From a checkpoint of a small transformer trained on Wikipedia: 8 layers, no biases in attention or MLP.
Each number is 128 + 32 x the weight over the matrix's rms, rounded and kept within 0 to 255. Layers, rows and columns count from 0.

# layer 3 MLP gate, 512x384, rms 0.165, rows 109-133, columns 0-127
[[100  55 147 109 145 100 140 107 136 165 148 186  70  65 134 170  90 134 120 122 124 123 159 100 135 143 137 140 134 101 155  85 118  89  56  72 131 131 158 137 103 128 154 120  60 117 151 151 213 160 153 118  83 123 176  98 114 142 162 126 169 151 137 130  82 116 124 162 102  98 185 159  74 130  92 112 175 103  70 150  96 111 104 142 190 151  75 172 113 130  92 144  67  81  65 198 124  93  94  88  82 112 116 139 186 129 111 164 115 112  91 106 177  93 145 110 167 124 128 131 121  79 187 194 166 119  79  61]
 [124 106 116 170 125 120 128 130 122  99 131 114  93 136 156 182 176 113 114 108 100 187 175 130 115 166  81 121  97 130  91 150  97 124 179  83 158 105 109 113  88  92 156  89 172  70  99  97 120 124 140 136  99 139 154 167  50 136 136 138 105 107 183 158  92  85 116 129 172  71 125 168 104 110 175 154 109 138 125 147 174 138 156  73  84 188 167 147 146  94 194 125 104 176 125 130 178 122 172 188 164 108 121 118 138 127 166 132 157 121 139  87  98 111 161 203 186 112 166 104 126  90 131 131 180 143  73 183]
 [ 87 133 108 120 107 119 169 152 156 116 129 137 140  79 149 160 130  84 103 100 113 116 154  85  85 133 141 127 119 116  88 135 165 109 129  60 106  83 160  92 130 110 153  91 111 111  64  62 133 119 156 171 155 123 150  64 107  75 154 171 148 146  89 145 132 110 103 155  91 125 135 220 111  90  67 105 167 148 107 121 192 148  99 127 126 106 220 137 147  94 138 181 142 160  94 135  81 103 145 121 117  91  97 118 171 139 126 128  95 160 115 174 138 151  89 185  74 133 133 101 191 114 146  85 146  62 134  88]
 [109  99 145 169 140 171 160  95 125 171  99 155 127 123 114 183 103  59 161  99 179 115  62  68 124  78 136 154 104 137 149  70 140 118 159 116  68 136 106 105 108  71 132 159  95  69 117 105 120  86  91 121 109 131 110 137 125 129 157 130  76 124 140 105 152 114 107 155 119 146 104 116 139  92 130 104 158  98 111 130 144 165 157  94  81 140 178 135  79  58 125  91 107 154 113 143  92 143 111 181 129 120 143  75 152 125 136 123 136 147 108 105 142  93 179 134 109 172 104  91 124  85 115 147 136 136 114 154]
 [106 129 108 144 123 136 122 129 133 135 199 152 122 119 124  82 188 132 179 131 114 134  56 112 188  94 200 157 103  75 125 127 110 114 150 141 149 130 115 185 113  85  83 112 121 111 117 104 161 167 151 147  95 198 134 136 185 116 152  70 110 151  77 114 147 154 158 143 109 152 133 136 193 157 109 135 125 127 116 116 118  77 217  90 184 105  59 157 117 177 163 132 134 172 119 105 126  98 198 165 163 150 158  63  92  77 113 136 120 130 152 130 152 115 124 126 113 152 151 130 125 155 101 130 150 117 143 135]
 [112 148 132 134 159 126 162 104  91 111 108 122 122 176 146 143 120 148 121 128 133 136  82 155 125  71 120 158 135 161  97 117 123 121 141 148 100 104  99 167  88 102  40 124 158 148 179 147  89 172 101  88 138 154 145 148 107  96  98 112 166 138  85 116 120 152 169 134 141 122 163 121 164  98 186 135 138 116  99  58 130 150 101 173 125 153 135 123 142  95 107 131 164 145 156 105 105 117 118 121 106 126 102 134 137 121 100 134 181 107 107 131 120 179  92 129 137 160 204 119 125 105 142 166 108 111 147 165]
 [118  98 141 108 124 107 159 198 123 151 159 124 138 171 133 133 102  91  72 130 118 109 157 141 111  62 132  76 153 109 177 192 127  87 114 159 110  95 137  81  57 166 107 159 138 128 134 133 108 173 177 142 144 145  61  90 107 118 107 135 148 108 104 154 161 183 158 108 116 128 190 163 117  89 118 155 117 121 192 144 102 100 165 172 163 119 131 107 124 165 177  73  65  96 146 114 106 142 137 122 111 197 139 126 128 144  95 148 113 127 108 161 120 110 171 160 185 123 180  85 141 114 119 172 112 200 126 140]
 [107 182  79 109 120 101 152 105 104 114 119  94  94 154 107 153 171 133 157 140 143 114 155 110 120  90 136 162 159 154 110  71 120 129  50  89  92 126  99 135  31  86 172 144  92 178 142  94 128 110  79 132 111  94 189  93 131 125 121 148 112  90 103 134 148 164 124 135 153 170 120 106  86 102 111  72 109 197 157 138  61 202 128 129 146  90 138  81 107 114 186 160 108 133 121 226 152 125 109 160  92 122 101 119  98 140 111 105  80  74  72  90 156  86 188 156 111 104 105  97 130 137 161 115 141 188  83 140]
 [120  90 118 116 121 151 187 189 157 118 128 113 126 150 102 164 104  87 104 151 102 128 116 109 103 159 102 154 147 114 156 109  70  89 155  93 125 125 124  69 108 135  99 129 141 188  87  67 120 136 104 109  73 107 150  94 158 106 148 174  92 182 158 166 160  62 117 159  97 170 171 152 178 173  65 129  99 120 135 102 170 160 122 110 133 144 134 151 127 143 126 158  64 129 125 125 103 167 142  95 128 116 147 178 166  96 119 180 143 134  91 128 113 174 150 132 165 171 102 119 160 146 168 113 167 124 146 112]
 [171 197 132 175  57 170 138 125 155 175 154 104  90 146 116 105 168 121 107 152  96 114  27  98 122 121 122 161  98 140  88 108 154 122 125  48 127 165 131 103 123 128 168 125 106 121 103 137 106 186  87 149 157  81  84 155 139 126 182 101 157  94 152 154  73  74 153 135 180 124  76 113 136  95 113 139 136  66 138 138 131 130 182 163 149 101 140 204 131 102 112 140 102 107  92 158 131 178 139 125 162 141 117 127 112 208 139 142 191 143 125  74 124 106 147 109  64 160 138 126  42 151 140 159 143 163 120 103]
 [ 92 117 108 134 103 163 133 163 104 144 142 133 143 131 137 172 154 144  69 139 134 121 155 194 144  79  71 147 140  38 145 180 155 132 104 140 129 154  91 156  90 149 181 136 122  69 204 111 101 116  98  90  69 188 117 122 111 133 136 144 136 114 156 120 169 118 129  73  95 122  98 103 163 105 126 129 115 147 153  75 118 114 121 124 148 104 178  71 192 182 104 130 131  72 110 133  80 105 124 150  97 132 104 107 129 133 105 123 116 138  69 177 103  99  97  76 118 129 109 155 112 160  63 177  81  85 121 125]
 [104 178 121 135 117 145 158 148 140  97 113 102 181 204 121 121 134 166  92 170 119  97 148 142 122 129  86  99 117 106 158  75 135  84 123 129 163 111 116 120  81 110  95  79 117 110 164 142 124 156 144  86 111 116 131  44  62 107  91 118  92 147  90 116 105 121 117  78  86 173 103 142 140 129 174 122  79 175 114  62 137  92 124 164  95  92 143 189 130  94  55 163 115 128 131 138 121 127 106 146 109 119  98 156  84  78 156 105  86  85 117 183 127 107 129 138 139 120 137 124 167 111 129 154 130 121 137 176]
 [180 130 111 163 154 114 170 140 133 120  65 157 129 105  98  99 149 144 190 122 173 115  91 119 121 158 187 154  58 133 150  84 137 140 108 160 198  88 104 131 160 137 104  86 143 131 142 129 120 131 116 165 133 134 157 106 109 107 181  72 103  93 130  70 131  91 156 169 129  92 115 118 109 131 146 101  93 140  85 135 131  56 127 121  98  43 121 121 132 100 141 128  83 108 105 150  85 132 124 137 134 138 146 133  75 185 130 161 122 142 117  96 140 107 141 141 128 103 110 136 127 187  88 143 200 123  84 104]
 [ 72 182 130  94 143 111 182  95 104  32 130 140  77 116 137 160 126 126 123 125  87 174 139  94 131 181 144 105  85 152  86 141 126  92 120  38 138 129 148  82 134 178 134 148 115 171 127 117 120 143 120 159 137 156 113 124 136  69  99  61 157 105 117  88 175 127 179  91 123 173 126 151 149 120 221 138 101 131  83 109 174 143 131 174 157 115 112 125 111  98 139 170 144 154 162 117  88  93  93 136 109 155 162 127 173 132  92 111  92 133 131 156 121 114  63 158 137 115 144 158 162 173 153 113 168 162 136 183]
 [141 130  90 151 118 137 110 115 162 139 110 127 158 113 199 119 135  96 129  85 118 152 129  77 133 158 134 102 137 146 154 127  88 140 137 122 155 155 136 159 133 149 115 165 107 173 134 123 136 117 163 128 146  57 145 146  50 161 129 141 129 128  60  99  92 145 110 154 100 120 129 137 111 138 134 132 110 136 133 158 186 136 107 162 118 128 128 118 134  74 147  92 131 136 118 105 126 128 156 128 121 164 118 127 104 108  90 215 118 111 135 103 148 125  91 181 134 114 149 111 169 125 136 125 104 143 137 183]
 [109 107 158 143 143 144 150 113 119 178 136 199 116 229  87 101  95 117  94 175  78 131 104  57 153 134 131 104 119 163 163 181 131  71  88 127 100  96 110 144 140 111 169 122 212 110 143 144  84 126 143  98 100 118 149 146 103 126 189 106 137  65 136 141 162 163 154 107 148 195 134 135 127 135 134 112 117 125 105 153  86 134 151  92  64 125 179 144  98 197 143 120 116 128 167 132 121 136 164 128 145 142 110 127 102 137  82  97 142 133 161 140 125 239  70 140 129 113  70 131 170 139 158 176 114 133 116  69]
 [157 182 142 123 168 158 126 140 104 151 114 137 141 107 101  73  91 112 118 147  91 122 174 158  75 194  68 117 175 164  61  92 171 101 183 121 110 133  90 102  89 180 128 126 104 164 194 135 165 204 184 148 136  72 125 135 114 111 120 161 155 180 163  92 135 159 100 102 138 144  89 131 176 135  47 142 149 143  87 132 165 153 168 109 153 108 142 107 185 127 198 136 151 121  94  73 111 150 164 111 128 124 139 120  75 126 158 127 127 113 112 135 116  92 174 100 123  89  87 134  69 149 152 181 159 131 140 187]
 [108  95 116 202 118 161  80 132  90 168 140 160 157 119 117 202 152 155 144 177 158 121 145 128  69 118 167 148  42  69 204  95  87 189 118 138 112 126 165  85 100 151 141 109 102 166 114 122 137 141  93 128  98 133 211 117  66 149 123 138 128 154  96  74 112 124 129  66 118 177 155 152  84 145 105  84 164 105 139 129 124 113 162  80 187 133 115 153 111 134 142 126 122 135  62  75  96 128  95 152  54 142 129 132  57 178 132 134 200 139 134  64 119 136 170 153  80 139 121 135 126 120 172 123  92  99 122 125]
 [175 124 181 144 103  32 190 134 141 125  90 135 162 150 108 108  93 106  76  64  96 151  63 146  69 191  97 153 148 119 117 122  66 150 148 132  98 121 105  96  54 136 136 110 104 126  94 131 169 106 122 141 125 189 147 104 110  60  82 194  95 135 130  90 190 146 128 120 105  83 129 123  70 131 120 167 134 115 103  85  88  61 109  95 129 137 169 119 156 120 170 168  92 168 173 118 130 142  84 107 149 151 164 206 127  67 174 155 110 145 146 118 136  68  78 152  85 191 128 149 157  95  86 176 126 125 142 103]
 [108 104 149 138  97 159 184 144 155  99 144 159 135  74  84  54  95 142 119 134 101 156 143  44 160 123 187 145  80 115 141  62  55  61  48  88 112 144 121  98  48 143 166 160  47 183 121 117 162  93 111 123 100 102 129 152 108 134 173 148 175 170 153 104 106 182 144  76 119 142 132 150  98  62  96 105 152 142  68 110 100 122 134 182 152 139 131  63  89  80 143 135 155  30  87 144 198 140 146 182 159 136 144 113 103  92 120 106  90 160 132 144  74 132 122 129 154 140 142 143  95 101 124  74 120 114  81  79]
 [ 79 130  95 113 139 126 114 230 116 121 103 144 194  80 157 108  93 142 146 109 108  85  79 112 144 116 143 144 135 125 165 156 131 126 177 143 108 135 123 147 124 110 110 114 155 137  64 145 123 153 133 125  81 158 109 169 108 133  95 158 144 128 145 101 144 133 136  35  64  78 123  64 126 106 124 151 164 151  75 107 163 146 127 127  95 164 113 125 168 100 108 176 117 115  96 119  86 120 126 158 107 114  71 137 169 116  94 118 185 109 128 146 139 175  74 123 141 159  90 142 159 113 138 105 110 113 117 105]
 [129 119 149 123 156 180 105 165 160  93 127 142  58 173 102 139 160 168 180 154 154 148  94 165  85 128  81 107  88 178 152 133  30  96 145 140 101 121 113 147  95 127 165 175 138 179 152 135 128  79 215 177 133 157  92 132 123 135 189 139 138 138  75  98 104 165 119 126 137  87 165 156 142 164 146 128 221 161 134 122 184 120  90 107 126 140  92  83 157  92 108 119 176  90 158 151 122 147 114  85 140 138 135 100  98 136 130 136 151 132 120 102 135 125  99 120 124 141 193 158 117 191 111 180 133 151  97 115]
 [130 161 150  99 146  60 130 169 130 125 126 104 138 115 124 162  72 161 120  90 167 117  92 138 168 125 187  59 128 100 140 131 202  48 163 146 128 117 124 129 142 211 174 108  91 170 115 122 133  86  96 173  81 131 108 128  88 124 191  95 156  96 152 146 101  70 171 224 158  66  76  83 214 178 163 112  94 157 151 170 115 171 176 131 125 143  93 163 114  86 169 117  77 170 133 104 137 133  80 136  95 119 126 106 153 139  62 170  98 131  65 155 139 152  75 127 168  94 145 159 143 134 124 104  81 167 123 108]
 [128 110 142 132 119 143 107 136 171  96 144 149 128  87 129 112 148 159 145 140 117 147 170 153 111 143 114 122  90 174  97 129  91 124 130  87 135 103 156 137 125 159 146 161 141 147 132 104 111 136 148 111 145 165  97 128 154 130  98 115 129 110 155  99  80  96 181 184 148 109 113 103  99 136  88 133 150 149 110 136 136 161 120 173 148 135 179 109  99  73 167 132 101 126 175 125 161 149 115 167 139 140  73 133 113 179 161 130 161 111 144 151 113 130 169 164 138 152  93  99 122 111 166 131 131 151 119 126]
 [ 82 122 132 106 113 125 102 170 146 121 142 145 114 153  85 131 134 168  66 123 115 123 123  76 105 136 167 100 129 139  79 140  85 109 105  72 125 138 162  91 112  96 155  81 117 139 160 172  97 146 146 166 109 144 102 110  90 108 127 164 149  94  94 142 151 107 148  65 117 119 108 165 199 186  74 181 116 101  78 137 138 126  98 181 109  74 148 101 172 103 111 131 158 119  66 181 153 166 103 118 150 114 165  96  95 130 160 132  89 139 108  78 128 107  49 121  66 111 105  92 190 108  87 156 173  92 108 148]]